From a checkpoint of a small transformer trained on Wikipedia.
Size: 14 layers, 3 heads of 32 (1 for keys and values), MLP 128 SwiGLU.
Architecture: RMSNorm before each block, rotary positions, biases, tied embeddings, normalized queries and keys.
Each number is 128 + 24 x the weight over its row's rms, rounded and kept within 0 to 255. Layers, rows and columns count from 0. Numbers have three digits each. The size before them is the row's rms in percent of the matrix's.

# down: layer 3 MLP down (transposed), 128x96, rms 0.0936, rows 27-36, columns 0-95
# gate: layer 3 MLP gate, 128x96, rms 0.13, rows 28-36, columns 0-95
# up: layer 3 MLP up, 128x96, rms 0.124, rows 28-36, columns 0-95
down27 090:122108159131121139154104145145167100137098113149131111099148112111153126120143139144130113112171105104118122138143113159098145104125102151097154162069158167142119119095155120150111110131129148180088166168134150108138164098115102105154122118092106116148146104144135156156111108157137113194
gate28 112:109115104135144147159136134102137152124127079144150101188133133164097119140122140191112138110128144116076125125149175156144126131118108150100133145144146141124127082120116113159122118141163115106088135148083086135102125126115118064102118134119136138134143098138151149085116146084082115114
up28 096:115100114129151126112097137122145099087126143095138125145123147110128146126132132113139093132116123144108168131121089178117136094145166101104077146114127177092108086123161114136102158131128144101136109156116101065122165127136117134148125125104133113103151128111135171158179101123081176149
down28 096:142101145121109125145126121121119146113080123130147129100131208144156108133118148080078150151151110159138077159132106134128107109098115143102117148103134150119085113134100139137107151144145137101168091131124165130102154103120093145108136107130178145146103095121128114141124180132138169149
gate29 095:132131169064173119129169101111155115129106100115126127120150153104155118099111099118136111115076117116191126143149076091105154166146148143133137141139161162133165148123106151128101132129106126116111113167115089160123159097122117123135158127154121105083136157123142122138144100098119104138
up29 097:162084147128127117115110130118118082126100140092133140152161118086161132126128101111132150139119128122164112177177127133106152118128130084138094129148128174116098124137109144140146145153117098111120110145069127135158131134068130111078137107183101146102135146107104171136106147165119120118
down29 099:147096103124141108139097144137136117162143155127120131092117169117141099153078072124154113108164167128179116186107116119151146112124128137137093093113147113183123123113153133112138130138092144115117111107128110130141097084084150182138117111137094127135126110129131121118138108152076096142
gate30 090:121082108149088105123148140128122159146119117109095147126109153099122119162121138114147142130132135206150120111095109130098135132129083122163137153138080120172143120112104109127104124124097126102155144113142105130164188125163141127141159133074145138140157114133133155131125134102100075171
up30 095:118147148113142123136144120161145134162185149116112088132181117144099110128116107173080133125114137117112130146103176102183146141144118094116127082092116109095132135142136140128126140128137137164129126116112140154125149156114123135091163078127100157097151083114103088126129123155149172106
down30 101:133154128114129119160123142129146108129101093131151120098125098124134131142127127113145134146138120145132117102067159119156108131087128122068125125117168104074124091100106117141155118128173143157118173167105127106166114112124126097107133081115128133155138099090096137087125081184146123139
gate31 100:176108151150085120139120100145154142175108116164097087134102151113116097149136098134165125152119140112149086114136137108095120107125116156146149154155107112125123116181103164136134104145126115115111116155172102121118104113156151107115089132111173101106128152194135145121094096110122116123
up31 093:114129170124122103081140168144120131111124160112145098112150141148174121133119141146102156150109130162113117134143127118142131091171110114092166074054144162133139138136127138100105161126128093150154125137120098148175108139159142160099192122104122129129109122127119155127130128122165161138
down31 102:125094115104105123128123064132137146136099139122124145152131110153106126138162151168169116106114122148153121128116132128101092124090135103156143168105179071166110120149129114108125134093128097148100159101151122127114139179130108092143098108091120097135125115108060133097123148134137151136
gate32 107:119135150093111112141150108170130137113085118115110128164141133119094103129077128128155110130137161129126160141138117097121159205142132131118125151114126150079148142178141126110079106139159125122119119107107136132119174081131084107129126112153145166102109125135165129148154080145120087130
up32 100:132073087122158116112153108129132166075131126092159124143118088102152150141152132109094115092113093148130109115151131109179120140093125112158069137106118128125128179159089106157112143126139101133135136113125134147163125126100118145153125157111136121135139117066110144158110118174128147142
down32 098:125143110127075137144121114099151146130068082137127120120110150100120069158115120150130127125096164118153127126122147153118143144138104142113111132118114130140110132132125079125096077082110106166139109097092122122141086104118115123113114104102170139114168132117112100133115129156110089195
gate33 088:140130120141142056151173099102128126096129138170117146151107166123130123147149112134073116180106121145106104096131079100092155179111126140110129102083171155152131124105149143125131152137128135108123139121116089090159125113119153126129128140156129125141125151124164154159134122109105085141
up33 101:122120106127155113130069095120082123103091148116135127159159118110100137139161125139097140131122113166111113112138139115140145142150116137114088097118143179135142129093143092123102150153125122120111112125127148075151105103103143151172153165135090115168104106193119134158144159119150101096
down33 101:158067118121136126124098078163125106120144137172091130095101128099133125139162135138090110126138127137113130165159135080137129132107094146177128097090123135147162126150183115135111109098113111093105125080093114134154126100125160158136148144097103110132137111146163161155140127133118124101
gate34 106:117118160136123082146129081110121126117149114121098125108125156152128088128120128130113124112173148082126139143110154105098137135115148173120161105139075139147129118116118105141143175130127112144095170164144108125121136102088108105120097114142122104147118128133037081124097143105107132102
up34 097:123108160080118099096103118112128144127131132159116104108077171155137125121158122148123153175165088164134176106103115145131099111137128135123163119136130124183144106138111113163066133111101087111118123147120126142136133148133163091122146114119112122134101140130110133089158103131188098130
down34 102:155128160111137130120134132122158156142181136157112082102092152163155115115069118124119146168105100204129162177144131092123160125150100144145146120131149140120113105161126114112083146128124127132092164121125116121115119150119150116131146144119089129106098148095146138133098122117101161163
gate35 098:154130164139102127121144174134164115150110150133127151146142158197123120128108147124174169131158165182098122117112174077141130149140159152119116094108136113143123128171145154090104122143099111102127101148094117145093101116098097149107121125158168115140149121141155148135136109131134148148
up35 102:102132132172137137136146149122121117137105162090120142107125093133126134127133150141139183124115156159153115153121105101144151131114094116171107083098141115153125173156126102141135151121126109149117090105119102159094078176118098137120144092123104184130121164138153173154087151125115104109
down35 105:126123126173111128144096123110130102146166174109112111136117134114107133146122097106163135136113121122134092178091101133061130100136119126153106112133104151115150083133080132137118157138123064132135110111164154166121109120077120129105123124105155085121098170136128154098101157132140115114
gate36 100:160175122118149128133107143137108167149089106148126163177127109124129111099130110113102136134124092113116147108098109098124142134080120141134133134093108089114178147147141109084100132138130149148113105120128091125124163157133066175120126084129141126093113124162128135151117167105123077104
up36 103:142163134094104114170109125093139116132104149153124144154108139124150134125103131133165116158077103118121139141125094132138143104114119108087098166143161098082129074090118137131112161093131172123153115144097126128103108095127127144119149166117117114154079096140126121162154154124139095074
down36 106:164123123132176125152155127107131091154129103146098129118085116125124147124094152091172112109124119123115150102073119103119132154131113117105131121123156130047122160130123171091138170129144115090144099146160123138125146132112116175117104132121156128131122102141124124087165139123175165157